python train.py --head_dim=32 --intermediate_size=256 --vocab_size=1024 --norm_place="pre" --init_std_up=0.0412 --learning_rate=0.00466 --beta2=0.98 --weight_decay=0.12 --decay_fraction=0.856
Each number is 500 + 25 x the weight over its row's rms, rounded and kept within 0 to 999. Layers, rows and columns count from 0. Numbers have three digits each. The size before them is the row's rms in percent of the matrix's.

# layer 2 attention output (transposed), 256x256, rms 0.135, rows 129-238, columns 224-255
108:544507480486500495548480475471526499496530531559531517503514455512502489517512538521507462508520
113:513521509531507510516548472493465498502467529483482471523499459493475524530521510552517508485490
109:529484467545470513519471521502504501455507498513436478467490488455504500452488505523493478515488
111:494475504475465516491499492497513552530501535483495523485498529498489529501564510525492518520512
109:521463487514539496494468516521496537509453497487513503495541479522515504489501496465509494524478
111:478499547441506516505493521515480480502543454459482484511520436525508526517497531507473448510499
110:515530504547473441489516507521527505479517520446472475497518493517460525468532496505499516488517
109:442476505491491504544508522501504489484500504503471508487538538475501503476471458485506500527568
107:512513475521531513477499541473510507512517497502518485505547569520488518488448491527502474503487
102:480518479497488537478491494481501521499513518500463549516513423530471460481475496463495473472504
108:511497465480546506493522577492517473473541521508467505528507479532543521440445475554495486502496
110:529532473488485505493549501545507499487478481500516517469461504532484508486523512532439472524488
111:477494476521507465491487511497486461509498491541501482514463524480511510484472498500510511474480
104:480508466474470557504479488502468489518492525518519496528499497526542559480489461511458485493507
109:502506431488498506509529466477515523512475472474475506565527480506471467508503519474551447500475
109:479463483490480515553514487519502497521450511524490472515501499489470505461485525475491516502511
115:527490511535528486547455508517535501488478483469476503512487503525464503463478556496472493505479
105:484471508497461474495497531533495493508460504510525531485470467474509485482487544514494533499467
111:485516441497490535489448467500474533522517490478511533539523514512491511494495543525522535490522
108:554516502507507527503531569497462543422494469535474475498501557471534471483475476516555500512492
109:453491460502508500516477460513500487488463497506472496533510543512493513494495514460558482568518
112:498500538482475505501490488495525523446524486494509499477514513472535484531479488490511530484519
104:465516507493443514476527509468531502515479525531540493556509528483499453573502495473523507491489
112:509490502541512522505484457519507497463518515503562495501498484528527541498481522514472508473524
105:510505453509536516523508494505496495518456520565507501512474480507453493508500536515477517471496
105:523509542514501481492533481481484535539547511482495522488475519489462515509455524483459459478490
104:477527464476484536494476534510507529470494472489481492512496492492496530495496551498517522491470
110:492488496535474492490497516429494485529525541529494465527504487607502495523487507471497510453506
109:456514463470507527521501479492522520540461519468507525505540485492507508484538482482499526522488
117:482560471487523494491500462501532514493491478505470547473478484479482524492517555514481493513475
116:531514496453479495475499518509453551475480475527546514518516493522501492489497473477467511447497
115:471511484501543541480475518492519489527510504527550537515491492555528499487487513478498457533474
117:536470504464490497489515477503534495542462465544525492521508517555575452534501497512489492477505
113:498479472473507527513490528534504450485488503511517482505553478490471510483492477537519489500453
114:535504578481558503512530460495526493502491410512519522503444518507512477511472492475514478490525
117:516465543472512471525524501509521496497480489504455476511517454472479482432493482477507488505522
109:501482500508545514466509476491537451503503436481522549482477532490479518462490508494505455510443
107:511514479526530504489491505531546468507493483500479493507523508493498505506509474508474492492473
119:504486457492498457508494495476478497511526524515442488505485495454497563496495532488493500461463
110:515484522456533494476536519538492470490533498531481537484512488503524498492528538546494488542572
113:570467482517489506539520525466511514502449513515497478534504514532503499530490445503498505492514
112:509455482516495485492518452489460483506529535528490517532507466485505508510490508497535469493514
118:495491466525505503501544477552520522509492481494521522453506507507572463486501488511504496505545
102:514523552482482532531472531553558505492507520543485466488465454476481553518542465507481484456491
105:537522493506521475523524484543497505495494518460503458485508452521514483526515502503455537499502
118:468524496472528501504520503494484519477512526508483496503509544514497518503536459504518509525497
113:459523513452512545501491536537529509447523525501496497501519459503513515514462478499446467515476
120:485459477468496488516472509464493471554525486478473527537501487489508510501499501533489495473462
112:499532473501483521511512501476447519538485454517484516520470490483489507498491493473497517494441
118:517511507495529509533488462498529545505515470495493517516497490522491543447508498506511501455553
114:511472517523486495484484485541499518535447471484449490527512514498497486500481526515516547487491
116:502518490525521496514443487466474498548532492495476512522479476523502510505524487482528516511461
118:540495502518496466508538510540555499555520502514466491496516507494488499491507529476490484526490
105:534500523512512531496538474446492496492514509474466519528439519481498524498473508459472494496497
109:516485492497472537491475516515519521522536476523503497479483502442501531515492523533481512437457
109:488495466512550486517497455507491506505503490512486511503481515543517501563493482488507488485545
113:549514478474500490538510511535484549552507510516460510475508537539522483515471554481487466510518
124:562515469509486510502486526517493535500440542519514493495480462487495528545498512477433460489554
124:516481465496544511472508556465506487481496486493453470522519505470504472466506473482456531491496
114:456525515514492498459497547527487483502544499500510502540501471473514514513481486478509489512493
115:498548503450514475505522504494525529480476532506521451526485534483478509494506493489489505504464
107:531489461562508484491474532514512515447459516498508503527482499499501541467476495476533521521524
118:468481500512504499493514508471528517503545524519521524500496449498481573481509519488520524478500
105:530503521457527518505495468527466499474498538535509502509498553504452493524522519495520494535491
105:458477521493503468509519492549510440533521498514486486496559457500501497507483495464471544513521
099:472503503508514485478509506493456486504482533522492499538475562516530510533489502499514493490485
097:497505485508559492502498485479497492491515489478505479527512506470514539450480462493522494487522
104:548508473475496502494544509485443478526489526479505504471486491552546476477516504523491492518482
105:520512473488506479503458507529520503498467525504489463468504481476471487506487503484488521526478
100:471472523485546504511492500502505446519501493552537517550485523519516486526487458499507531463437
098:517524469506534480494484509495491543512500480506477470489498504458497537515510527503502502483524
099:490502525516511482504489500517561505512542502517472475503529499481469484513506458502515462491499
093:523458467510527508534518538543486510501547508526504477544490497453501530564487537505530482503545
103:518488493491498507503478479524512472534522468475519454465511491560497504543514497506513539520508
098:487522508512481475540530503458498461495473462499520498500495484517462528515512555513541518504493
105:497464531484498490522499475505466543451487531475491491463480527538495475512500480493497496541461
097:505455536521523541497506537499505483486529520523459466522444483554501520505516453534521456488504
096:530474525432485489501505453518496536540549532533538498507514466501513496471496503506452481488483
106:502516478468547520507491510491496532498451487502469511468536528448515504492556467498507416500465
097:455506475538518474529489458494532508470516510504484492527499545433501536516463544505513497494476
094:565493499496511482483481501480527503525502513503522487525461518527549518453513467492479532516514
089:503470518486522462467546464519488500500505516499531525469502462485471523489509497516502499494485
096:534538493495525524524508521501483535473524489524514490454519479469546494496490504501489441561510
095:479503489477499481491526502471492493482492502546444518473516504501507538483524517494490495480508
105:477460508498480484525525500491512515503520483463496483485507541560490482492529450501504494487530
089:501474496499460524494494476473523480503484489509534430493451579501517519486479560498488550476471
105:520511497453468485517487471517533515486511489509502471566500530453513525478478530530486511481528
096:524516503484503503507502507524502506477473509542500498498517589515488504504451495487521496506533
092:501514566489510503463505507459466522533498514530507506529532462502490531479514454503464502538466
095:510529525510498493501480474518492456516491474525538474518471509480465441499480497492561455518485
102:491494520514486492481511498513506541529497520514519506486518465476529525499532490550517504462507
104:505469520520523473519526491530498524470491491527497481422494496512504496518498526494508482584510
105:490463470497448490504506465499477503510496511464509532492524455541505519542491531541510479529441
095:498523454552484528488516517467436471506463476494491530484486475467475482502505504484505510494532
101:477444515444475526480501498473496512465465495466509503475536485526543461486548503543533510477468
095:503481500479527506509499491493481496476485512501518466560476504518490476534547496501523532510544
092:527486470504457526519483495477540503487500536505522525487466471548497480469481475503497523489479
089:501509495483470483509514545521473508514539500516515493518513489485487484493535498505518529515521
089:449520504483479518519476457485505457503508482470494534510493526496572532478472509554526471448536
091:538565530499492477491511513493474492520489504485497463459487471523519483500491523488489498511525
081:509501515508502493474500514500489511470497493498458492492491498535501555504493464517532487520447
089:492508512492513511527517504540492499501469454482525554492483487505518491519474458550513531508511
083:498502511541533514474475496478532539478520491526513469513478517482527496495524501469485502510532
092:498465541459484524504501490507482518505508504498490496483509514521498487526468510517501486534505
089:518488547546461488495516517510512484443476544465516506505481522462521511480479528514498492457463
102:508516477472469526476510474490495525500491501499472496480508502493428540452527528497486520537449
097:491488527457517520470461465483489508485461533477500491501486471487462534484476487471507494494484
093:461521484485464551505527493473493506501472500535434511538523540513516466528464489539489487506514
083:472486479465499503469530474519504503523498472512474538452507529478459514437497524488498541522504
090:484561486525485518508495530543504483497518470486569513532479486520504482514453497537505541492471
# layer 2 attention value, 256x256, rms 0.149, rows 130-238, columns 224-255
116:549487481497473517490471532487540513500542509465530527489504544466502454549485483496522489487498
111:461520524482512498506528492470511519541540483499506512487482519470488514524486491532508456496549
110:477479505475503470509466511533485463488509524501503449485497518466503506511503554501498502557500
117:527508476523468518498506519519498493536473518480502520496488486514416504473507468473474523491518
115:490492509507508497476483428529461493464518513511503479510488512530508523477487494504496520554489
112:523496487534527449502481502496463513491492516530480501490527540513521528554456513475496529539445
109:527505508493484501508544500492490530519503499503493476484459493520508491499506552506505509475495
112:467488525521503477539493466532482505471447489488462497514452494507501473502500507516491509511518
101:547466528498559517508523466477461505525507467541579565488483483500531545531489483507514485495479
112:472527501494486494540511482488486460468498488529480500497506503493504486536490524511478509494482
115:504497486515477490548512476509515488510531526497485528490505513517486545532502475497524509502498
110:502559505497469467546510505473503560493515504475472503530510481483496542461519511502494500518476
106:470465502499465451532532440533514501517501477501505517480474564497449462522514528495520501496520
108:512474490531530508486516513487515464499542481531511503485532525511515518472464533450468517513449
115:519542512555547523470503503469500474516506499473475506512467473420489493523485524484479540487510
116:505528497504502491498434525478465534472465499536528527426495483502531523484529497514484483510494
109:551491535496536529482520477530461505455530481482475504516507498517547505487523487479538493505465
113:506529531532487497504488490502517520446530497502520508507515495492501494509446509481464519542456
118:514514491514539515474519482500555499519518487539463501486473499485493461483484473511498530549517
114:496532503531457523505524464534482517517514500490536545499473466480529480499476496503498518481476
113:482526489481497485488536517463467508487497506512473471503494519524481442473534531524483516511511
108:490501470480497496511502519463514512521494463483493527471520440518540474520524497486483482498455
116:490511515464471468544487481497516526503509540486488486524558524461481461513529500481527530488486
112:470451519516536489479508510458501511542540486509509527525469521501486498505497494480509514522482
104:456491440479487566503488500472481491463479500499510504512501503494544508484573484473497498533506
110:489481500483517499482500538503546457528505543460502479500528533516541498494511488490504542526527
113:533471529511515455520518519543498471538487494498519518498511510475478488497507496481507511503489
110:484501470534510479468490535526497496474516490545477458494516509505492448508529463516500500489521
127:499522532491538483526481512511500497501534521492523529461507491490528497530513484503532536487511
117:469548508523515505476466500507509506526535461504490474491496536510514500557529498489497475479480
116:487494510509531465498517497502529550504518531500493498499533501552453461507501474482457463475526
120:469482505508498505537490508478460504487506476512482544487506497458463527523488542526474477518506
115:498494550540493496516511457477520543489470511518499510501479512536485466507479517526483512496492
114:501487496493482504501484534508534516461520476511525507555495487478475467499504533478530550543483
117:522497529504508484512481511517526524465502487497501581544450484500487450465513487518536544496494
109:533510482480501518461522549479500508502508492450522487548494497523503518485480459493554508492515
115:497506511503477495515491493499502509524492502471533501508481481486527543463492498485529504519505
121:492548500487421494480502502502526517544495538490491511472521505507511471532499494485486513536546
109:515525525522493515498473521467482515536543474497475528477518517472491482503494483522546533501489
115:525508465473506454517523464486516472511505503510475518477535498483519491533480497526531474576521
117:463551491466507455518434511489516483527475480462496482469512484507475468486494523524514463481507
121:493511482456531521520499509479507518520521497530547524504506511470483468559519524486500474504497
113:451515495498532450457523523506516487525511515485475443531502504499518499478538502444508541527504
107:521490511482503490503541498485494498530515503518478471515481521506516477438477515542533521464497
125:499526495513497542511489488515492500494476448488490504483460464471546510486496484511500509471452
110:507514484504467477505551477509480499489514508505511496545530509498481513504512482494478511506538
126:523517530487494477537476490503498528531483498508493524513499526524496482519513516518471482508499
113:466507509497498503486495498499545501496517462521501484499501526501524491514533523543468495500473
113:527477481490513460538486461469506524533505475461491500443492466542482464548502473510548489521503
113:508481506504521490523513525515546508512465503496467505521484499503535528487512483500482469482485
119:471468431507527457517504563523513456511491450497453473488516505496512469478517497497518553487494
119:504503533512512488534443514486504473505495539490473494525512454513487510490518445540493487459549
108:491542506510504510501472549515482484509504531527495488515499464508509521494468484526491479493503
118:524495494521494471515543517481465492499466493506512498501515463523470518534513493470483454483525
113:506531563492515495482490466519480518493523502520518494516506538483505490490521547464525482515499
119:509543500487518560502497441518474488503454519497492541493538516487513503505509480476556509555502
124:464551525489501481474511458529504493482460500469479452520440478485516496503445506546507518528543
123:550468478523517499501504510505507492499534546481482507490490475527512498475499469539505495445524
120:504511487457492519485528479472493502487492476528587455510443524502502482507549499487459519507492
117:522464499452492487475503505479473497483494529478503494500495510541520480492504481478494502501522
115:453507537450495504481486486497497469533512497478501504532467517482548496480508497506495498478487
119:485504480499523482489468523493522522551480460511469507521509509516496454503515536519490511529541
100:476488515481497512520573492467513489540500487524520480520551487496510483496531503523491494475571
106:506548433513518526486435514452512568513533496483518518517454527488523513499507494518484458506498
098:496442497531484522520521502504474507445522482500517513490475497521462509478512508510500526518505
097:491528484486456578514484516503507504478466500525492476548472483504479518529476494502468496513480
103:461485510492500520506516492497529528548477491485508505487544497509533512515510535487466505493530
095:466477501509482476532451457480493504483499528521518536536542518490442474473498523534447531477532
102:479504476495473497532475464517540464497496472467501489550457495455522556449494493535500507521513
098:556477509475486509526500540474477509464526495489492534524542476498494496475511553503459475550456
098:533449503493494509504500523492524493496558514494483531510528485496487496493481482496488530462505
094:505463521526473497474488519484520469465519523487479489464486526512486517471526532480497510487514
102:488505534534482494490524504486537503496492532474526487527477491489488496498470529497490499460483
095:488529513474552495486481504494525502524501479499530519516518530499518497509522486490508522513515
098:515560492509503500456540477466534498522514454474499470478493507491479486553492529460512463500492
094:506490454487520487485454484504490502443525519517520483524503525533499468512504478498492533522442
097:492516474474501468498516484477530548497524498453518513468543518506521480512536468500507505498512
105:499514521493504426501476458515442447488504496504504466495498462497482490492468523495479547439505
097:488418476515514512537487542518483489498471512490484464485542513492520484498522509500476513483489
095:517490466498487530530505504501496482476533532521544501494504463501469494546544502477513531502505
092:502488515485486470477493505492510523480530503515535503537482468505510510464481543500504462466566
095:542515504502531488524502524510516494513477483492510486539480466520493492543494487486445481524559
099:489526481492496498504479493507498529450515489538449479522462514522463487528540502521476489521517
103:485529496503519514469479533546469538524494515509459509511508488522530487511504496474500491491477
087:485473501491469489494514512481510518511508520453503466507502500507468501495574499476499487533487
102:452483494517531512518470497502466519512508507507472528460528466481508484499537478479520495464499
100:485515474550467511480550499502497526508500515461478487522531453467496505511512488505466524500518
097:486471496530500554507541477457506488479555502470477480506463491559516506510474497474510463494494
090:468460513500528511531515480489476511493494498504543510509476522473545479496484503520480532485452
103:488529479450537520482492501491463491480442488506489474461498514528453482508453506453486510486519
099:545448452565477491502518490499495537532491498473486552522484504510496539475498459493504509459527
098:483547520529494502516509496488475536459529478533473493470510502487492522503500495504484542463518
091:550502502526545470500488517494536502539490553498460492491534491491515485578480507539467466478494
096:478494480488496487515472494506440531494492497518474468531495502472504556448519525436514458472507
095:522505533498505512482508503499511482494529521529467531491494506552480494465479507509465525541474
092:475544506487505480497503518483476500505566497529490539502487464481526479504530522492541537495499
085:469485513466527538493534511450518455516475539515494501523469529515499506488486434507511457493514
089:506429501523509498477482462484456476513509521484528452505514526504476524482496482496531494523461
087:559467473566523486529507504511477475503545499498517541488501446494493538519524514525504529495527
083:567525524459477514463510498504503474515463467551484495480511478494560502525519508518449478478501
088:478490518506535507462489517508492487497520531503492480467477491516512485544554465504508471513510
083:482518484489459497502496493532510491479467494497513538509489486488485508484479497472560547520500
091:515496466453542506470525542547538533489467493503472470539529523462494494503513462516494510492472
096:500479500498528500538523529462517542469460466473529478502523505489443496519490474521505483538474
099:512497473491503545514481527502482563488496496504514474493540465522522479537462497486535487473539
098:527491477489519493523531528527530532497500485542517521501499501503470493522504560516523470480514
092:509514560499534488428513576481521510505518469488517446526530509472489500504538489474500458513459
080:449489493490509483521514438531497452505507499502530481526519512485525506525470504472497508478513
088:525509527521511441483452546518474483497485492553528532490452478483477488499510505491524493500506
# layer 2 attention query, 256x256, rms 0.148, rows 160-255, columns 224-255
094:503526486507447507531501509548464515506542489515494514533507531525537506510491505488523501496483
124:522524499469499506468485502527496476555498491471522506531498444500454516507540488488474487503500
097:506504490488521473505491475453518515489496520481498450499480481535464466473479514499455464458491
093:496468491499484508518494450544490533461475466498486519441482512525491550501476502476539532478481
105:520530521475505510477504514557493500493485543515485477492527500479460464483523515523463476502515
096:504488568517483492523493492510492446477558472528495514500473481504510510500485522463526573525479
106:496500481482496558578480508480489494466504477486506509517491502470551479472494527514531508452531
090:527547496516429468497506470485465547479491516497493458479513513523511497516497493507478483529503
107:509501525479525497517497536535474493475523533546494499551500521497483545503483516512522529505503
092:502509512510545470467505538523492467515525499543494474530517502506493484521541495556459482495488
108:509520521485504494542506497458514442503471520503501521529502462480523515553526508516466460515481
100:520470505460488481506543507470507485491507527500479450506472476511505508499500511519505514522528
107:512498507445464517473542501443523466482514531520502500443448531510496520489509498505497530537497
104:512481508476482506498504490502511499481548507520476499529530515479524525490486481510560455516511
110:516510541519495475492453508451477498502473443515452482458503500540502485539509485485530525518448
111:488482484490481459491507499523491471506516508505523468477552456454505478509489492509522491506515
111:486550518517484527501472489462500522503495501492486528495512461493491496493507559476473507483539
108:550474513548537500538519487475480525504466489523477499506497514471499522490515517485507503513484
105:542485509509560464475502507498483507525490495541502529480487489500516462533549490498522451546483
116:467527481525515545492475485483562488494490458474543479514495493466515461562531452538508516495491
115:515473493469524499548526464504533488510530504516507569526496488478503538510508498471501571512507
111:465514480492472550523529522456479476518498521508489561521473469445508484493473472481518484483503
116:423493526485476520484477470521468488495507512520495478461525486502515463515517530519516487479518
110:524478528473525513542469543539523521533507497488464511524498562483492528520474490526494507522482
116:509550508523530541526501505525483492510505494465474466484502517532480500508487507522459483541462
116:475475515521526496507500552556503493487495535527477478493469544501467446516515521475476498533500
121:544540482483465474478512482494511481481440451513469510464467519534502507533485509534573482495482
110:465468484522554484490515502467462483476491489476558534514473487473525490513513490527466508463469
122:501475543505542515534518538543510484502492502482479535486516498471476486489540488488500481480506
115:472486489488457483484501466480479498503496517472471482545493534492489532514462504515473520480511
117:541465503468531520518464498479518439498503502515514468512481491490497488495488493501467472474472
130:481520525524466488507511516468516471476467503473543495524510514520517460475518482457518531495552
106:528563529468492480490542466466468551476530475495453512457468471453493504476494498491512497520517
104:493503560499483506520503518504505489514503534517509492479508476532481453533498513563482515464497
098:521522562506515486474557496487467523511476478464475529483470503441521497447479475488528484490475
094:511483517524500506520472511509514512512514546479544507480498507512531525501506490537466511443476
104:455534483516509477512476508485488520514507489531509491498522480505471502515470513472553545565503
094:504516554525434524484464514492540457474533499501511536528504509487527490471486525505459484475522
088:499480498502525491516515477515478517519541518494509474534491476519498485481503470468519551510487
112:483523512510517488481536454482470529485505507475502520523487502457514511431486476448556534515490
084:494498537470519468476521488466480473492474514480497530544490516466507473494525517511507502452520
106:500489491505530478496485491454496509501479552504502526485474517450466491486484508470553497533511
103:541495556509523452525520483510469520518471519464485500492462502432483513458483484481548484537525
099:492515494469505493490501501512513493537514502542487482509494484514535480508518517526508515515504
100:527524474515511486462501456489518518492484494490458478474478548476454488492471513462561482504521
094:491510496495523514494511491467479487490476450477496517487536490473532493491461529498541507530536
081:524512464486477495480484537486506487454506512525500542479487491515522534502509500511550486484476
097:507526485516509508504468506491533495463519482511494518484527542492488464497529504529491499523471
107:562528491496452548494491492515551484511487501499534500522529496468512495526473502519541531495522
105:498486466504494466490512528556513523489478495507502510513498493491477470486547491495479478499468
101:535521533483484542472515524498506508524466541539481505465484524507498515505477534517489479518464
104:477518445507512503536482479493520522523496483472476512488530504500482480482475479527482464511478
099:464498488474487501453491517561502458547501475491520489493485478451515509428478510536473480453503
100:494482518512557465497542501488579473485559549503503453475505557498504537521462494490481497518545
117:491511489492514529472551514484467501513450506517515459495493499490442485470485520464501484532538
101:499513529446482461488510507511529486484465506523434518477550492534556523490518490479507507498495
098:514486487510488489528530473489472488490539480497534516468502486463515501533498487488509495501514
110:449520537519501508482506487512498498491478464454507524459509537454497514504534498522426543492507
106:506497468515516514469494502487491480515491472535513516521505488492506485500452477519509490518474
102:504501486499530548503454503549515496456509465528534479504482513514510499486499523521528508508503
101:493465457484564501504524522527503504471523505485464475529450490510463503509509520479477485491496
099:523483471487528525529511501498509487469486561488530494545514502444496517487482454493505508531472
107:522478440508503509484493486506446505473550457502501469488540469513498522493490520507529495518547
105:519491480494502465528513567507528475499504523540479503519491489523497463541479498480455498474512
096:506508521500475522537483489498493507489533496491515507499482491507457476498491498502500531485475
079:458505527516519490497519529518489511510558506521503518519510490489480494503500520472479494530497
086:416512513530517533486491476497558482490485539494470501503506495523518507521487555480475486529537
077:465509478489495520489532512494480531484477523513473493524505521544552497519525536557503482516462
088:482483509521493486467497486530497511455493528486471467484500502477556485520509502519520499585505
079:508517470528511510496485526493502505534494483507497494498482515466489498447586457509518531498466
087:481497531504514453485515485503505499510489510462500524466470531422523506542523488485531521490483
085:500510491475500485480516438503477550465502447470496470464509539456496507500522470534478433498514
089:516525536542505468485510486482528471487507529505501447501498503502496482499528538514488518503494
089:482491487500490496498507453504488482480524501499504520475452435537467490509487489511538440547487
087:508474501494520470522502521510504544520488496502444507478481497520485495507513508473499462509492
097:489490465480516513502516492507459519535491480517502488497483498541524460515476501523503476553424
084:506520451511510511517492549511522514483480451527506534501495520503528509486506478501510487520532
092:491495483498516467505530522501497488471506527466483521493521539512515545501501529471467488460533
101:546483498498510531495479484500414539506492477499538502490496536488534523541526490509514511512488
078:490494498479555518541496442475526455552466485505528466547521522477457499506520554496500461498531
091:493479475490571482532483533548477512553493496512492487518465499563488499543418518494492461505488
102:518517509491495481447479496527495499513492555473491474485493513487482549531493513504484484486521
095:505516491494480506492484471490513469517538527477486506458495521486509503546498506512438460512502
085:466485512492454495477494496490495504533544541482492495462558525516487498516470486493500506519478
083:540504501489515516475508480503523523467517509511513476515504441455533457497499487529498505524521
098:495518498483509441540544508503523551460460485434497528497487528485497505472524537498527505501492
083:541493505496480503517524528501478485499513545510529516473450495490509479504497438535517489542471
083:513506473515508488466480497493523467504514522516494516524536479473535510489490535507456472514518
090:480507488487500492503469499479484447525533500510487496498527494513508486510464442448504488512532
090:490502529545521492511536481483515518479497510537501541514529542476528491513483522552532493539465
087:515479511561500455505482487495475464499535514505512524517524515504481555512470533464530507495516
095:481484448496442510493517535494491517469480493520487462481477426463529491490501547498529506534501
088:533515503512479482443496473475515485495474500531453479475525518482451521520484502484493473487464
094:505494506541514487550506515482485487506481492475510504533475509492487527464514431491529495495504
093:502497502499491544509515487476514450509509520491497501520512464514495518452500518517515534525471
093:475535510484508538460484526523464506522515502485500533456511506480483457482465466491481504525506
# layer 2 attention key, 256x256, rms 0.142, rows 160-255, columns 224-255
099:499515508534479504502496517530461467498481473541530476524490499487529493504478516478501498521523
098:526528501529483467521499483527490522445481486494427492528521486511509482512499504545503499486502
093:497500483516494498542514478472521500522512496558526500485506519481483482513520512516495490510478
101:497518498508498478512519560552451467541451447486524536479502471520520475492473490457474483532446
094:480500477558484501503520510491527492520515500515506478533555475538515481475526510541508482503539
095:529542460499465484493483531448508523535527509509510474484516490486487473508474469500492477486527
099:439483488545497458407545512513514496494468503467428494490492480484499476496472472506498549494497
085:495484497495509470484476538465480481470496489485506521487466435491505516480468478504543519503480
094:506486442498501485498539515523502452496517469540514539478498469513474533484513484452451475485477
098:535498550531498512522534480484494515498442470457478476479504528488513478507537545505531465512499
106:522519505553497479519526470510510529496504513544465540534500516483529499465491492504537489514527
104:498528505520468578499483491484510476483500468500545519480515525504488483513505466511482489478491
107:562482472500532542517469498480515493492516478563503531527500539455495527530509476533532578516488
104:549499506471530467502536499467509479475509558499477504478515516521495510460521504481478490499497
111:523471501450484525472544512540462502463509505513488496491489489487480513468532493520486510498527
109:502476498463504545510470476520465496524493478522479502544514524521501528536516516501465515472508
115:508515474494530531492476496536484462438513485534503503511458502480512515461464478521509486513489
113:493522508456497500478508513522501500491488516476525513518494490523488508489518505502482470481486
099:517486489462487477524515498537560496532485503453542502476483477495485532507531508467493507503502
118:487516494473519490504498519525456494548498476489510498472488473539513498524505510482482482486468
113:516516502491466488474481515535511500497495455481504520464507511523563507498473466495532527489532
110:518491479492495511500484474463551515508480517496484506467509552515475540532545525510440512506503
118:480494487507532496516504470496540511508505469541514542518502501554487476490472587540499484481498
111:535513505524507517478554467444483503489451499518526472476513542517538491485535485500511528441510
123:524477490471484491525477486450498477482518502511542507461505512488511488520513494488510459521486
112:480485505505430487509522482496512507495512551458511479537520462466496531515516497497500497529483
115:512479495488506451537527505519531470539522541481519482483488493471519493530476505528497526541461
111:514535469509489480511482483508524510497509486533465511464490515505520521527498495493474533505502
119:450510498497475497442501535480478460528488505514483428543550536479504519503497522490500497523508
113:542432545494479509488523517523499486492519523516492524445490481492451501493491421515525480470485
120:498487498539450494511521498492489523530507503509450536535529438507479500512522483475542491490516
128:474514510472462496490458531495501526519465489538505545484540506435505487523494491517459558502460
093:453516484488495513508488556484510446559500502526526504498502470496479519503494476479501471482488
110:421497518496514508533480502496465539430527498475470471505482494525486497541508524507540515495509
090:421500521516499552480484485532492484469509467498493550482491477532494516483506442488483457515550
091:485521466539490526486563499487487494442521545473491509487492493497516491516504528480549485513512
105:512513524535485512502542481461511481518540524497505513530525570463480485506519461509525498462520
094:498476473496467456459455510514484481491555544489594496493507532535504483519494558534535488533479
095:514520500468491491485526508531559506526485491473493516462475490543472492460517493546505547514527
098:490477511538473491486484529542517463538489508523523491533525524512542565504461500492482527467493
097:496498450515509512480471516521488472494519484487460498480517477531498531489502475474503482539533
104:462499524533513543507520479473499487494545495493510482507502532485475518506471458471483503461532
096:495509482488508507484506511489501491493499503457527480498502502540504486481464483487450550498488
109:547483495520503514526508530484515499537519482486476492514456501471472515492548505460489517520512
101:483539506521507536495481540451513466511528480464531496503536521546497501504494458508516509439534
101:451494480491505504481442464552465526542493485510535503486519533525499535551511471480466524467523
095:540518519478490486522498457432519509504494492446542489479496544457505501513537530459520499520466
093:518488481502531511534491473504487485518512513488572530517503542484509490480538493513515516482512
102:519502488540488450521468525491545514517526490507494504482465466503525520502520517504520553529503
101:485502520485502487484517511479500520542501519512526453498496481516489510541492501481529500509536
098:479482514531486473477540494507506537448469502493477488497454507470527509489505484452474451478468
110:474465500467500509417524500481532488518502505494491485485492491498478492509460502520542508505504
096:493469496478474474482450521503484532520507574450524542476511482508516517478537518472498497567492
103:483487522502503474496495477494459483473458470474514495516490480507506532522494493457477486513521
117:462487504519460531494530475486547514449518546490482501512526486517471541473520483474497494486472
097:466477449509479514555513482483487513500513514446486515494456533439497476501497519528480503486493
098:480503526527473509480471520479492473513490483511490487497523534509545475481486491454460502494522
107:477522487480524507504468526502456503481505541528510476516492496545520484500513497456547533451519
103:529505516496474509465476452499485520520455479503513517501543444475473480495498473498501515472509
103:496515484512505539479508509490502499500489480492509566473472498512531510525487484529496463532494
099:479516482520493501474499526504535484468549471489490519526503479493488506520507503521551489483477
104:516520496520470476520467490459558531516512484456490487539474495514513477489483521541474539488458
108:508555508458501533459490537479512526509498488511527483500493509466494503503491499518485464470509
101:420510502474545489493503490509505476496510496511492517484543503462483485500465520500515485520482
086:516492433491509492515503471472476458459488533511501512525473499506566502477540460512496506475504
084:512538489509511462497523500484475521515486539514446544530479475480518519539515481494481537471478
092:484505535490485511504478522498517482498497493501490467497545494518520486461465548493518477481494
079:499483490495508475481527578466505505465468487523527519482492479501489458521503522511525492525515
090:485480531481475508483505522505493497521491489501494501486521464513488501528466515492515525535474
086:526494424507477523544481496492583512502454461491491535478476532505507505492542508495490455506498
081:478468470503516489488515494506530514493547502483503485483489505518480509514505538506467487541497
093:532486466513489458483518487492501473505468504507479517488481519483515509508511480509488530465507
095:507502495480489525480515498484460526508499512487468500510504478546494489489493559464534516550486
093:531533490559495535486491504517491504511460491555453505554477529451469522491530530472502487499491
093:509516528498492540511453545459492506506465524511487506512493494457493472502484532524458534486480
097:513546484492474530502485465519526505462491477510510487482506560533531458533509556478540483471522
089:497526532464490530524493533458449507511515485504509451542536514515529494498503514500516472505494
098:449520504530526527504525510505539530499509509479464462522471517467504492514477540484516488488506
096:486497509488511449510504556473482477494499493545545534491489528480537524526548463525509552529481
089:495500527485514532506505503483451546488501490460509496529486517562466485440446522437491466530496
090:519520533498530519452481537504501498522478516493494490496501506528524464535523505529520515460486
099:473507551502501522503546490497510529462502526497466487504563487513435476535493495491501479505496
092:474500514486472479475505559569510507518461493580488482507452525474488533493450493495486508506494
092:473473504522495497473498516479491469439484491495516519489479477475537531534537492519468516484508
090:499452520508475514515502497452451474529478457459514485516499462495510521530513479540503519471508
104:470508516501538503533522447496464466517501526498533536521496481502507478536453457486500479495509
082:455491497513523534491507501480519513466487507490523552493482531523522511471467442469542479531496
087:524468480505474496514503475518479465522500483527472528524497491491486545497484533519476515535507
096:534505485482501544537429497534460508532517497455484482531515488557500466490516550509497530497492
097:498487516527500524503525479456494481530496510494509500512515519518498524506527500502521474509451
097:481476487515527513476559498544503538492467521507482488495510513505491520521497462507429476484487
101:513494516502504435480495505512493518505531476498507509504489547487490546506490492475477481496550
096:583557498523477510556454505492479481439476500468521447545480476487496499528513523511474479476467
094:467482561476511497501519441548498517485473542470495486525474528491476528471469472472482491497509
099:509543515510486507528493512566495493457535482505477537506505506489511518476507506487495495480481
094:450503474548484498482507477504489481514550498496493529510479454525495479549536497492542538514525